config.yaml
n_layer: 14
d_model: 160
n_kv_head: 1
d_mlp: 640
vocab_size: 2048
norm_place: "pre"
positions: "rope"
rope_fraction: 1.0
lr_head: 0.00388
warmup_steps: 552
final_lr_fraction: 0.0
seq_len: 1024
doc_mask: true
dataset: "wikipedia_en"
Each number is 500 + 50 x the weight over its row's rms, rounded and kept within 0 to 999. Layers, rows and columns count from 0. Numbers have three digits each. The size before them is the row's rms in percent of the matrix's.

# gate: layer 4 MLP gate, 640x160, rms 0.0884, rows 473-501, columns 0-159
# up: layer 4 MLP up, 640x160, rms 0.0874, rows 473-500, columns 0-159
# down: layer 4 MLP down (transposed), 640x160, rms 0.0815, rows 473-500, columns 0-159
gate473 109:508451523661554462434570508496548513487494468453537516545547444505537452507403517479560489587464507494476516388471474601524497414572555468438436500493488434493571538530487504512486485471514463515503555473444556485514551575465426553466495455495527506477542557573505522510515512473443540558534561485472541480414598409413482455452521449546476484590505526586565578546426566483465516462470390553466576494608501558447429512579534498541502454388568460493601473498481501528479444506390534
up473 111:476579574494501582438479445499529538500477503456486586489527542460487445494581522581533544504457598472439515520564540491403449446463484520491588512557443466515539557551483432487425492454558471543536457462562504535444498525538536505533465605494555587519603517505474434384507468552471556476462489537597545482556514454456551429467545483516458534443475468485466514521446556537600516440574455467456490591461365428570588484403530510529510551450575429557449533496565578466447467503438551
down473 109:540496545581449476415473534509482462525578502490497520490422574450482515536444431521624507520545438582538527475428416583488496463559506493447458425512585458521515521444476454493407516481515457555461577546441468489509565545482369501545570527470500483490481591515363438514452456528438509462426499506476514492436546445467499490521410444509515500558480480553475491529528525445540474558439433493449490542556553468438526544548564481597534447497504535626590499595385550577544459570524495
gate474 133:463546526577533523474419546449521462501488491486444449422468473484569376471442542436538557536544587486426524446462526483550586478493518496426479502459486514529458506576453514498503570491567458553495458494508553473581537483535482532564487595380561525496454579442450427510449450558525555500431555494440553525487463467434463469466538457618620439461511493527467385485424484525508453492504574534559543383512540514501444548445546504512520466431570586513489471532502494559552400598514591
up474 128:487498472458445395493532412518508466457578464485566597563620537552448610524472541528488492462440431551569461593485551482537463531473528487566523458554506536454503443435526461536498448520423553422447519491507480477506478535497506438501512425611460417528514440556566519505533552441515398471558503514530501516506527561564509519495413515411501500498497519457528538495582577446484580462551451493527420592513427484560562454489503513436534427579406461505550566458517534530482586375486411
down474 113:512499472440505483476476506537486508528578574477532510539514473453478569540507503516387436435495364465491478569537466487466438518502441520565473452572504498473503521453525479515589446404415523489451526333480448485429469508488474475482519429632490422539575484553527558452528542463476499523509489484572523528479536492554498525472497601470429539513508498465574602457618491453559555522486493440438523593523513539545552458543501467489585516512402499468537572445526486502446573457502327
gate475 109:446385451533590546520575576458501516463588510560525527499439507512526482419547516412539518496485515534531555488553471569381500488532476467517523480566519572472399529387366535480506481515538418515630425488494536587497534464566542531564389566529506447507459423453405482505463556479473483438512488547493448525499507491502462518597553550488465531549492568473436552519438467437456559530422486499466505390479533516493487442525468590491494421525436491491503532420553451573449553557477487
up475 110:461525455434553404519543537434544506554536424453588465436489476532511498529497428517517440533473500472481494499471488514503534521521530579564484553425522402465489485531406492528394571545562494479483451509454464530520532483628572426496491532450406496541504574457438508433534424465467492425558521572496413515530520461456523557501512374408572400580508513518506489493559606480507504518499486507522552535478524479485518521525526578434510527482576467555458502440653470524657527431449492
down475 108:466326461507554502436527546462495626496535599478527475444474410482594497416599506478533516431501420552501496537523523556483551441522512465559520465575452566432478488503409529441495462560544485495569459489495499475454525461610538559502434495506534482530513445458413434508499545493514484409518514543534446488459473497519422457635446469470503463551520526493506583460537481491406577533433583425578544396524534486500539530465441573529503451490465471498563502485638522540492474493507472
gate476 081:519492415585537511528509467475392571502471496527542554482524473534573546478535492601518475531576525546478411421556443442401425530482540403420510511540498521558514492487550517473527481543466565565428441463449473540399445415482580509547515507462454575470518493529443469436513474517539558558498597470471570564485559432521518438441522490489502436582530485462548556518492454527512510568388470493534405520464488532462429426410599521491534439411537519581503498466500532554436578539426587
up476 079:588529515488477529478440505471451523449423498541497499490504504491550527514512523548485441554450501634562467485461493399502505412489521580487630532414565437542484455481500497561601595501450473542609491482528461586404468526466520455523459572488421526517578506507439475516471448421495466466463438455492558497526570549537555603520552397533407462527628509529531445462480534410483417475565437532471534521564478513511424504544507490550491521556495542523451552494402476501474463558576582
down476 086:449496475487550425510460517571525499439601440498520547470505494505522556488507428474525492397500467501438610499522498536556514501471530487414542462527455576458499483495514523473344431476458449506597508389484609457518546579525466458422526474525536555603469562561557504442513488572503427498473569539424467559421449439414521521596535598491474496460499544481515619444472467545467487544547474386503558503502558514471532544442446515560465533609482513467504384542520506509502479464483444
gate477 111:544491472557460439520569508459432523504514480571543474552469539472479521518518525552522432450511605536436572492588485555514580485419539570534544529479551493513476516577469509531516492433581480478477478466510482520422438560438544462506402529537581520525612631465440495533494480507484542602547515532450434490507599387468524409512502383505462498526508511523536532502418455458432509380457451491453594485424586446487445553496436513586494487426575484458457481477454420439575537531495514
up477 109:566522464524431469509494578527520539417518462514508458467398421557579386412481477601491538483465559513544501501595488527515449499475428493585525478455550437463557490460565516476496534449407512413508474500440426476489521519505622406550527508459557517504453567544515556461451542529525496491465411552518467496527472429417507615517557535537474490471610491615616456513541438466473435480458464536395505493451526517537469446525548500504509532556582486466587470424550463477503462456490592
down477 109:401554486534452523568593479523462377449511435500480559505480545515483488419448542500504526535521259464530467571530501547442454439486486567532525461472536537522446509482348579522520467499441491509437537561490458572511593515472456471431580483507539520573488506487579444533460533474472524456550531481571552495461464478511505458507474512495516463501534500580491496459626433513432484580496543504474419507498543541404527541455522543440481475487555538438498489507534530579472391469581504
gate478 093:464480607521454550534475510478518527496523459529516464400503568488536477538504481434454504436510432396546573502514444465511526403500487574480484555421462482477533499420507506512459514502487439531522578485377577417555470471459554582594462519462423528537576407463440438463458551519594534379423539537501484422608521545554456562514524501438473512616473505474403448489585513523446495610523514555518475529522575507536522569543480498495543539453512499449520550538535463515536590562540430
up478 093:467469478584545504492483498494467494523444433508493575555577428482452543518492477529468581394497466455575406521501495517422449493479541467545506516425432519576621567476504548477583480468527520585546477498459508503431580482508481552664442475442476552487508416530500467527548503453434481539473579576525402478533483433417505499486468551539460499567445535559472480537515499620490626495461411450469537549457502392447512545424469572479464480482549498515487492528568460522579532477433586
down478 095:454462478533484502516468558542517461508494510472463414492545541506550378510596495547452497554485420436409391479443526476475518395433527521465468428498420574463574496464475442545557531616519514433543486334431504517541518478478538508559491521490422473571528566637491565474562536467460461531589536432540473465510451482488457444496463591538506499518489476551504496481542462527512584458601430547510509538453488452522427500511487505505526505433478475586462595523572459553627483490507480
gate479 098:562535482528540495512570531539502485471452500456470511491540505431558463462423447525506458593482520466519525475486378437561454512448503570412569517491515529602605466534601508536585459466465413509494482462478480535555541479550447557560448581524521443472471446392525566503415575482514485452529494497503542452516506426470526590397489424565552470473462624429550530513569459521483468505493517481523478459375479611575493463446561503573465478478532434436378437542547485504490563474519499
up479 097:479443474539422435491547454537498525552465469455515501598531557433574508455549496522497572555553429453514470547476552491453560514556469475468519487557528476495529445490589457377550496565451474451533498531550518390460546493466519542477501492513524403462475451554557489491413474495363547486553497474506451426468551559533512470532515428495420406589501457464524513431544435515478502588440431481483589451386551409620533481441455472464590449496451566496476428479453462535446516454589535
down479 107:563504445493543486496503523506497496445533475471521440494523552530489490579535520510497558485483213530554517475461520516440596429567502488508462477544510537530407519436439491520534522551543450532498478508485469462468525574510491526491523483516521504441532390521463508487543506548485511531505585475532487469479526549549509440496446473435500492591530489568508457458362504534524494521472434481471559490463473431593492514481452525498539523494497583262456515507460459533518488536611486
gate480 086:544498538504506415526484458476481549525562464449422478458546566434590500482464543575512422461481556584498452500468539441584473424460463511439547443484507549449501449556472459564540518388496512494558447429535447542585484469418540559553543541483482521475479634509491596487545482453483519431424482592523439506549476514509526505429605548526529513602566535508507479455428415566511441492512488496465425551460462504427539526474574514519457517502517600501488463485539655497588502569417550
up480 085:470493479508455531455506526532540488425482578482548501490487436547474416460541438396430514553407470518507532525497577551490542531490482519539475506511481427560422510514572564451507413561524544583460542514492399509414504470525519473413460525443490496480559388556507486566493452512513465509494536450416554568494512528540575574510510541585557435500497520363519610555435497454490523484579525474550538515532516583555496565457447431534514481570584402468453581448442537508634437426508539
down480 085:498499490557516612444521444538433492543538498522458513489420438538449554515535414465520619589473513540506539463468446537505534441488450549495494494506501479404398487450489602441530498431474425562446580495542510457510520511511500453501465385563534443630559395541487519460502512543547506523520549512463495488472501511440471501487471418481496516384365490504589508515606444488463514533556460549518602529553512552478546480524466543556522447613383493486507494502405489552510558481583474
gate481 075:452458559539406569427566424534483551427477505495483575557487486493552422528551501453624492494435516521522465544600518461453529502567561469432524543473425429513643531512466482520491479559528488585477584454495505446502539485504430458546468533542486536504395519583481439440484536492490527489541553417494536511447445464586395484474485490537453520577418444452430462500578495468522416493488567460529543551482519516481411532435467549484472604578529553468538589483517484407600543525538481
up481 075:528549553569572507525554596444496480450552564488444419462475520496423453537473599512488541469492509536538491455455510579516547506442416536552540358468497480495511587469550541592500498479492555416500471522477456498544436460504510454548461466456585485438542539534517496552534548435537496449599505599417546490575528549544545521441415479535454578434499439535522515444543486575514515369470471510487490404559483475405542486553494547499610458446544501543429499468556487449495411490483387
down481 078:483465508534530495507509575539566593398502537550476505502463486529552489469432498461519489493498637451453516541560525474443523515513513452425524518532544359494524523446406492487507562495544488358560548528641391416537478491490418501489517438553498424414481587368568455557544501527480461566460522533581561482449483505599511479497559566487547437467488507441445492506473500506480410573546529491519509470469482498462485470469562520522475495574529502391550512509405465498510511427506593
gate482 111:437445502335567466489544475523468506395383398513504416469436457433568475505469490527550486407550490515439525506484473495497536496505471574419422503458460517497579446585509433519523610460523460572476551512568546492496500440456538518443436546513482478503442546414475476527497428531522461430542579470521577559502518467496484551538496607630472448455592392514467492515464564516473557498416550512503513415471565527585483483558519474515499457551526502443526521580484486524554520421504464
up482 109:516446494574519591492464502547494510586600583521487528556584526570408521434509509559501423539516400494561474421583531456523479502467520525532583475554521486499459536488533542464551396606478548416487509531416479469503491514499437515610490486575443554514551521588485389523454521465500532437477382471430426467477530530504434476468536438467478500533428525464553544514499428516582537551613392573538484570540434458414538500487445520445470520509496526492431471465538485471441493526426546
down482 108:483544480543495529511433519602488488579610457438405451529536490612483490542498477521549428492493391474466563611498385495550528567511579429468617477487478464384532584381458480510532456515493538417513568327455471436527483553571473500587480501496460501489501507558509419556512522515492507483544420516486472498508463476543476486458495492531459514508510461438485479533522538469508511506532521473475623501591421548448489534447404457562517531566487508510491565443495457481468558568489550
gate483 093:515563442557529469523471437564451500544484519570548526451557546551465433540481548434511424458537486469502464493508452550526608513510535592381421519435392463468486543531594528566598469548410456440559492409506523400464479539519428509517484508521450482466481475422546467511469484438393547520451537525497520533561590501461396579507440554507526478497544544507595512525435567525516526498560485465532493417490366509568585525587434517534504547424480477519546560541497520512567483524428478
up483 089:542547457474469556530544529537566477493511496460471445561408556448536425504415527428510534604510488516465439532471529527531562492542546507612509485507451436429570551486629508537499467501595501596466545439456554476478582513515544458454509445461508422494448483408503548515465461398437534524639485471568529496486473441415486526600448476523539559414567546521485516388484536600526429516475515553551506505516479555483478490510471514509479456580541515420498540387493494436623482485471492
down483 093:576456444498565541585536479495545605531465473487457516460463486512496548537480596407573421527424494534520435540541534494601506633541489523576473507495487511482548487556563489580498488514500484483444408408513594522550499506507522491489536496468514466419504533494460502489465463483526457501587442495506502475450470445352434558500523472501560572471538508544531447440444525523524503466454568493523447504498514508472543461531506541430459527574539473233504482483403482468497452447525503
gate484 103:536577569431555477613454516505500469543510592458484591561530560453477474498498563505499468518448522499487481673549548514490420443471557579475503400483585443530520507484456500553475380552579465538500421509487561564511482518458480495545441528492511520476484396456344443532516542440475532535493486455441540488500496473438515447488463454432482473499514539543455556533596475464561559541558522481566470440555596580550499524484509541539513567420455489440457521494495515425497540379446534
up484 102:543488482581503536457495447525494483524417463542483476403432396414485529547486449443495419559505445569440490483552433588510517503500542383550551518508452469553595471541479501453500556389459420491515502468461515497456439530481584520525525503571546538509477663495600529541479434515564452555461519615488502480481458561481531574474489473579596502512498496413526513512563416523450493461583463459551510575476508565385477548530457468558482553476498465507397463514524503468459468573438529
down484 102:616505469471592508498476461520438502514514512482481536446406589464512483550457565582419468550488576543533461478520576505626499547467540451471524450511544530507591447618423466461525436495572471565551505563458505468527460494460440527506473467489468520599509518512477483546486457554437489557537585481480456469553493521419503545523432442514517511533519492459474574531435512500501511448488446467600556588470503592504462537456448481521431560506316514437515522447515523435545531446363427
gate485 096:478448612486459409526559522424408472595445410521463476516470597471355509545438509554381475538587575514511532575473470465509419512466449521508584561498522507516482539484564487501504467500533474468528471469486479441414606498507490506501517469493607461496495525531545494435515477441493415513506431485488422639540492524530469484480525481499477481493517459499523494573469473445549544408387526439506532540553498484517442568383473543453563544495524583537426590508454514407565472478463467
up485 094:512482535503514471521568540406475476540539546461442493527455601472449513521502535462394482517545465503549480504500509554566415544526391576582521508578501520407438462473533554508543547520542497553545609449543445552490538383537515479500436514496631507454461458487509462488457540429457514431535477487427430585533547533519395548614567539479532463429525443574387485557454480502498531524447443501425504541569431522464510516475451462462503546539508530447455596462485484401543449467450414
down485 101:486515528525465457443514458483470433551493418513446547529413445468533510489548491506511477469541568453537419518511495472425521542501489548535470511496499466548432521449467503540459527502486524482522525827552420471514435480450495487454475499523504486450494433496444503516523550571583455486471514537512491542491518446454443526569516541510465514432526498508442565448516471512509557567475518484503521558554557460504559475501500512500440488493510537754538551555432525477522507479481492
gate486 101:554415545500580484461569487586546441438513492505439644470439461510579548590495473511491560442480560507454491631492493521529430499502436464418418591569566449462457498506441468509445512499487472494433410510427566505451542523498537406480462509537571440490592524522458481507573533473520430473460388504506545524374470568626541468543496603510497547545453500526550436484448472441491501495510439504580490571484499487459538498501538475469481496521524462534440481503446487467469405400539463
up486 103:464467464465483495462493506512516495475616440511491434481461468529597586563455507580465392613469493410523523576472482495543432562489484536554572438428560504428568498474463494559506599491481523531598531477480565542469445487547462429468502576539448436571432489537469433466423530474489437463467424495542467560455594493493525555411561489492428524484564388586518432487552461530500511453506489537431478444498550521563398495512419471550480487475554442511472486556483475543418546472588585
down486 104:512544474597469508468501509484521479565579473508456487543499518476441537437473464488550484557500582505553562469459540420511427532527594532550481493398545547512523458443581480506485500605545546542503538592557549540406462403517498455466563424442496516487497448496433522517483514484468484412507519483493469465513507481482448609452532485507492412414523549447525574450649569539424520524519442445416474461514441492487485482484468509550515412491532557692532489420513539474528461616474573
gate487 102:544481495452486492360473530469461467518512434557444545499485518523458510504597479586585507394492435508559545535487518491475559487505478533377426536533532521580551554430484460370537487527427445486553507458606478520580473504510523495429422569497505563483547443494496514559408397468534544517542520473525529556529536531514469527528415543579498468462591500531499551560503532558469428505587440458448489473565437438481565495526450546407502475425509476475383570539514502487500493575536380
up487 101:401490534510471535514444569518627403530509515526458506453604532533475487488508573514586457546460513492498468593563551437577461476500587546414398482485554554465508527488433524519545497477415469468464563512497575448437425502485455392443435520642569531463504549604483485447522451499507487545497553417544457437458443458487442492537516429506439480558482485532462552520457568451447480522522569574485488575441521496651492514580493464473498455558479451516520548456489573468477568485496474
down487 106:456478572472480539601590525458493571496600517385557421518596524544545489433466484468523586516494578498498404494501492487453524449457533495446522491518395452443471543480474524484561430521535559468451557442512583495549493459479447454491531472464593446617431548485454475517457519507468521476520589569471482536433536495523472471468442485489483529483524514388553506532580475422585523559617465525597574488477558463508463589478465503542534490501433540626516478515408519528431494468444419
gate488 117:513361484504522408649493513514547448612573467548495487547557494454513458481521464442514537548580477493492475548438491427502510518508439399488502475456542493470484516483449454578480532462584534538464496524439409481520454506558549542467588503479563576495394476489502596447494484512489485482569452544410538493440501465549460541513484496478535500489507527423434489516503468482403421512451505491461517439593378506545571611531475513562539489450515407501358486519592509561509482573508556
up488 118:435452537598446436575464502488450433469537478442476495485571495509437524472621605460481546544615445488501487438491484460445479520515558422490466536408463496600532498499517532517483416453541480559494502536429501454445398515628476590508477599447424517537385437498559472530521536538526547572526558597504526500512515465440455451444528492518551549569580452521440462516499507468517520507507473468512507497491510468490562407441577535496382500512519470497489496553607588543513446609499506
down488 115:512478540478448418581499462440507459587456493497424573599546493457528437508508575434474605541562516482521515513479480514448519372417497409439558499488429573525494481501504600543433476495534441542405515521478541506416451420537488511441443480500440550517493437431501557552464508490539486481505519626497545419486455544437459487544491484455568445575551468498489477530549554465472445515474505523550390496452468582569578563473468561487511560486529481590443517444553587523524442554587589
gate489 085:570544467474549499550585437411500418484482461526535496483471507536431455539519552477543471380606471524469456551592572432449486532534427449480513488615462619573437441477540582404525543439471510482538486488513573388522540530514583568512441525488533540459569542502438568466508453494443481542500542540568509463419584550441468578446552566522478485469601535466480466501607485456462558454521542560476546474480459459536450452469469455577431533418457420478506525536460499551536476503498511
up489 086:484401510396483548490438504501519487495536468512522464557529458537504506580486488445458500552565503578444463445497426614457551382483524539479478503523530478457548455569598504487364375511570441602506519500613493536470481461363443513563499449424553473578533444456512486513523526538513528543553456458455616601498526508504589441528460529492485498483528447498427501494469535516487400605537481490505468537497480506414508393518547457610565513515489503492418497538476532494458525477481512
down489 091:506419533544476561509437512478531559411475439518497542461498447457511486497387560508476501541510657503480466464447443536499541437522421573566559565493531444482528443553645528455484408420577423558513522308534530486507505416428566555456545430441451606547526456483546443557494476487501520544512510543507523525424586534532573532474461511494487519485543452464539488501502555491516427462490512509449461450542569509472615461480522485489559445532514469506508429519411498492506541465524563
gate490 095:488448507417506474432441485517519436506563410441499455470484629517474482521555487502534469410473559518446474572513453447516457574537438582585533502457533526478515541600501542514489469415483486492475464527480451583490564478535596497436429518571543412552477489576515544463543505506561519551475527560442622558518488433392412434468439443604442516532554546535479553520481507452560545487513457560483580496501443476440464555449562455498538444609545466564516465472468486541564539581590472
up490 092:467438493373551487451438456470556412501522403472502457469495596477455491526580469526529524433472562572479452526552496423514548588551443561532527510452504521528478629518471535540455480426525493497455482535448402566439516493476586457447484463514503471532507470646507575441567499506538450534543551543446539486477555428404458483513516396625408566516453529574482507511506522494544498514480467533466548496542500522498506503451543387464520528591517485564541447513449442514454487578597427
down490 091:626474457436491376469525527555513517526457429501440462411548502490493544453564503568561469378536486602486452540533534443458486477563421521473558438493449451599494505563526535545505508552413507469488604666499468518471473487445498455478477490502518533496535483469529511486443512524538466491519565528446554473554547549544444440534476463526470546557473554466489517494441498502569527471504492521436536470466489531468487491547514562451523464526568434720498527490478494453456475547602382
gate491 093:503450528488503476593455482504555409504529529537471447517506504554535503450462601452510476367505462593530562497549625472487486476455521476460509538452583466449468571462501567524527439547509466505477528524490529504544514452537542494439500545587511525494435378451502471482436518558447479492504442516471439500495538453442489487400425433549522450411428517554396489427548483527587582522474494459490488480494530546496518558515439539544344519468363459520412526605463572607459491495480501
up491 095:545520560535608542443593504496444532573497471526466472619549496469502507523651517577537424574524549445469475490558478489474479452631440526499520485555426470514457409593497436500495540426386470547493505503544531562449517533471462441566504384603472494441511553524427506399532499496513449420468564577485515562516523490502489489517554552484536557518534406488518502534476501491542472504485504571524432477527512427498436347470568511438515505564560468476524522429459465445507495470451450
down491 095:502533473527596546424500475472487459556483422492487503481551514516496552443556513591583527608449635455555511517542472489573466541641511519516539439482451476443417471490486435494510510425347494538531475407509432514495478533557478481597520445512529476419500498523366507443570507475510526484455522554528565575511490437521461492445519545601488547550530498399452472586573531439559504523496512508448519499524493435471421424486555522482485497531521539404481461472404428445551535514460446
gate492 122:491536512426555403566482424612469528395550545511495591471501556565531470513417434510464462526449453533565492546518418489392467513503384578518603433532488536506525530582497465549470474524518492465527417574548492461480467480444438495535538574493472470509515535476423493586565495420443459527529472587557484516456586543506503508504543514479492509526497515558461486601477475487489455582449466565584509483433504564509462513444473501531544573465566509423409379529516545478520404449613492
up492 120:494533537478499413482432432552518529440536594532517574503372579537521468534457462541505520466539470495529477566530474455488453513522505600528536441483517606512561522535462493426483435445609482451513442502510475450478472492534450535492502547481355440492573428533513496442516480405477488536555619552497466521547539484516609460423487444538516445555534540508484548584560472496503422588466498501513500409525569501535365485404449497535601562529559463456441495583470530456545477467553457
down492 109:502453505535476503520465570546556514508387472563514494524467425466520578404566506544474465502433257505546494517492522457471427468536491539442573487532493495524544470537557470539534571571464532480422498532482564488463442403484454430490510562442482595366533524549543507456529530468553416459490472487389521574515512532459500443465569507492521533573451535542421519468518514546448508486538531509468614509509594537530581472535444515454543399497487515550496409484522497465510491549455539
gate493 100:550501489507482562431454465470502497609526506496450538481417555557464497447516533517478368462499509521560541457558452487415512414447593475456508550523560533571501523371537484479443466606453481396528493493470494530578530510501540477533470465454542537517430538496488518516487484551444352513470638467591525554464589492522505497519507478512529466484565586478491526525564457459432553525502407549458490511551521467494488540565564507488448419451472558515376546447543574451540563464391451
up493 105:466513563486522420443451529513493405571605492485518591458418554479435482380454530504429473549514559506493539516522453387457532498404555482487519511496588553487492478438454487444496497622499427502422445532489481547520520438456628443579454511479517470456450504530425598524562592556469454584496524493496453543512567568522483482524424471489536518452557556436496556469502393442501510506586433483508462522509445473513514500462443544461462453415504497517424463542512612508585570532463459
down493 105:488555529489520525462477486544523494508522479505466478468515449475457545464498528403466472546480391533507515517609416425489532533448581583429498522558558539461440513553556516453518480596476516483515517787487494534493522432498525492462476462494560510368461517471530580510515550521532457549455519491506505520453539535498448471563442480497539510472570466469491474485493473540436477447582471519525530492479496489500535566520485542456482420446520430313492504516495569419555562484421524
gate494 123:464548548564556434447565504501583492461485493434517575492546589606485440527502520511550435450454462434436533516536520527462494474464497559569546528514509526599510482545584448488441477490569415418499542470397450444536417530538501517485554489383455451482478459478442477538479480573475530490582558449566468449523508404476392539464478470453486505505429468546483558513521589475575617469524456538507475522469460508610513510451627451482450490457634539452575505494548543452548503439501474
up494 122:501503502456446478391420527489473497468465526428591445601462465495496466502458426436440375519492550520515441552549540495456537549429642430409544545514577489456463473505529462580565519529477482566518528488467489487630510512421474593563496536476444532480439454574457495510538488492539584452527514502502538492531555522560422429463485538548505490545565500521467529502485429511418476565546560437526471491483570535552426534510479609506450500509455563508396504418520442564628452516521448
down494 118:522565493549387460450531511518468536589480517479536513566363511496475574489480492516458411536535445419536429582459517496528552463502473530521509521474545433544440470524601638545564531470562544482500632501497493536549533468479447553489434585570581402463458468552555486518483516473480482438450489496448466498445438508599450542462643548509470464571503442505534548447531497545440484495543574505453469521456460488512492395501558444456510460498497545501504421452608399489504495443455540
gate495 105:412402484478461546500491505454538539466552537485501457515520498490424519542531506538529510525472524489508498436451487537593577510513510506408451522494532458375468524525551589561511558464540525457582491475526576465491451530544494586457503410449372502551398551496529493463422480531534530518497473603438419530384615461599548500553471508495465521556485422472489519550518565486532458404506401506528533485595477539542544429544495483496572558642552461453515472500437421485509589504483539
up495 102:466424502616384504510567498478469503459469477510488526519512510459465487561588507509476453598561510527589437469445431453512487524531453539501392506514510565562498524493538526457585453446444547525573511564465557557574487497468528453462481544620571458490477513500548556516432579547468565638508406471541457478493497432453507560541464521546525556655542485476454409434547435504517509525462444576422510484452476529506522402510572498579467512542506530469520458417430453498408456500521508
down495 100:625625522474532513470469509496571446475490516537455503553502406477571572584504531386528514479542413517471505547522565439435502421506515438485625467544479472492552482488530538498397533534493479516449594445428535476394524456537481484455522471469508477514516442443473588455535473424531493473386471462457513516549435502464429430525561508465479514416425589516451534469452532591427503470488561524544537571544544479432514595560472469473563461422485528497524592481590571438514526514502470
gate496 081:526488466545488519403596525400504548499465559519515563466480576504417526566562502464463500482557489456468544532531556523539508553423588527516503560573514572622459453589556530506464469414500430383484493446599477463468489499544466520520518512463612412438639525499525408508446486502459451564557535496462582517425446494516496468477532471528505487506475416386549595518475535604501474483476529443497508461480470474519485531471525482483450490427518556516366373534481491532502503536535464
up496 082:508474516451467477493405433498427474446478487459530511438518508601451426505512487487582511450524442521536470516545551490458537540528555466552530525406517512466487559463457510386542608465534455504493452556410371478501512455462436504545530650518489448455493447507576500490488532459482533521474468541443563610534497466501449521465567461474504473460556568507567512428463421570397530582435429423464500413540472542463562492516486508615555551591546433499544542492519474530505622559470530
down496 089:513512498452412553536582520491484467498557433459526474462463531455344521503450509471508507464529336489545586493576455469459511531474511508489491436470497416510517517453556527562438479517484518551571543669479435494535507395451510540489563493570456417427482446500582553445561539393516515516466494505514557503548446516653415594521472484560534515473556513507446537477507535524519509461477439541415469549614540443435511471478506495544505515489581505428466502484598472521492537510477496
gate497 106:457545445471547383541535517562489449493476401466563522570498481526477553507489456515567470522475536457456524424474523564597531547434536539425491485392498576524530542451427482515435548443465410442491546486603575459463486522493480491498612511455552541514404535449509507584510564447414430515554525490463514585560429537469432524533438457477564441430422565556503490562605428560512552455475438527554550428542483480494539522525474481466451453514401548445496445527568555505512550468433556
up497 102:538475442457487649515520406457470462460475461523466464492547586462548446457495514407570505491499480593559477532557587513389476472484604450556461437486552415509491464525555512490522503553573573538504605521492425527488567414504517522516425463485496549468579549515482428489501487553581430543465511506508399465559536479377475496599564489505471550540513473507549486480476622542408532462398484419491514533481481565524414546472442508501494502522566428528538547480441471534466508584521453
down497 103:522511470503474549445473514478519460508396506492448498488482514531530348447498457438476561460482594610592602557568533502418561483452560399502508497557611457492511502450478520514541443509519536582433537347435440530468563408547477546548413470507585482398587468540501547581496494482433551515509523485527454462561514540384437515542531521535505501588483461507502434454492558469494400441507510539523547481453465524538417525444543477521536492466506422474516520450483531508505496544503581
gate498 104:481514541447527484534424417521489436501587568458433646464420542502509567466516459470466561510403505496512545544507571456489501463631583516529541495484436479440449496470544481474504506561503506469433486507542524555520473557527498487610471498507375386466530513492461452419535551424534479557489478537417499459490479393460560493572560604529555432456479509480493415563554479417503484483499547584413476516465394530480514407398459443516493428499569555485525487487530486568452515497522467
up498 104:492539487455489526524464434470464472553505503488462558509471533463507585539551526461470509441464466493454505533597554485532557522571488582470565502537410517482573468472551547550506529604474575447481529509580521522513403518490429490567500507432467391476501534489481374456573483471534437541531575509472472432514577377485548436505521539495551451454453575527437443610460503476555514564486519539455424513501403459433595449453413404566398422551535549461437492566511535519461451418488497
down498 103:477490515428538484547575531567507564463467485492441505535529535458533592419513519567496535478495372538567559485635522392470432401473583547484520533547429500435439479556548497469457461507477486477405488644509550464470440497541495495608505487499524496249550496505524511530466519427523497453568455538450480521477488470512534507525535556448509504550372541541504407619487478528484508560478457533459574474462475518497491433465544489470490495489517530519539458503511485490519493494495476
gate499 084:489474445491516432500493552493517560551530545524411442425405542577388500462442436455409510514478487506467483569461456510529546545434502535572457573484634429538440446444425497473434464506480475472450549524403512467493464478506507571396560501449524534533483502444561457510440504510477484444428487536449557524479434565514518508542465429416456565464475448465538494533564624500407466477453520572485523405501589520519496491505633495487496517568578510581590569512501550550501493404495522
up499 088:502530493571550512515473538453541553474549407463531502498505527439651466506567518548485564463490452531516461452484419435496473571552537485546572488575482520432487491553578582585570530505485525603492503485562493555554470558509465469586471545512381460535501476423376553425510566413493523487509500543470502371510518501499508503507461512568494505419505528481451517562428497462559481468527499541542503395505423479539506541505400464451608497479348503483499468469426465470563448591521544
down499 083:552563518449466541437525510504514501519501525521522449481439561510432489582502535527496453639507638545501546487471542479549564502497491526491522512512584437514537490414367435476419405449510509506484573438386510508561565451533537494456472389500574548446456508525585430480535513528513486434441499496533547526523486550559538463527499485493514509511504456503436462414506359397490546560455473496492484484562563486485426428418585540532476473510443546640538479553554527590461452481531516
gate500 104:522473417467529520472445407522498535567492473546512490566491493451481514418427420546530533474536481464528538475523546515547562446562508499527491574522480513537457509506460465524500442425574451531449504488477469510451498597487441475521557555502536575516552491498501446457474434502438584473555512392465479551553439476410497444459468481454382488555529404553483565607560517559457602538498553399501480426470411478445444496394398596568523522517490492566479541527538584462575604485421565
up500 104:466512580519547492578452559523535529526529412500508484453436432427495540503436461597434535575556513469514529593509515497411502495609504441489465490475533572549506565502463512478479503483432513427383523502452497434452505555469489504562510484526521494563547502488488561556508521509487477445481484458431524381601526463467502505541508448516579448468533542470558527486457469449476408487487475585541447434457587523568422372482531617491485549553410455483470429491373379452505438549555509
down500 104:479517554538550501568442592478515608497480526501486495481493340458431534450446505547531651601560486523530504570488535464504492386544494489431507509506477560447521521502472527461573498415463502466411514583486513458470483576436464526544495484506531473564445503510498507529527481500512544471554483549433617399475505554474546441593516350427446482400515520502562507511414546497447443454546479473536504441542508557513434414528511500490513483579512503568501511493484484373539443553504563
gate501 113:488494463576500419457417556427423511492548444455496431498455548459424543541458429457525521454482505437583540527525557476410487496597388497511492530509556443558448492435490494494575441519447520582563523510436528623475441539500599519516473439519507543566438429549592458575464506465508470511473409534492507470479450471483532494431482532575545474449473447486572510482562406490528524481581432464456474489481582555539519518544468515540450606434426517522598486466607502543481494615529548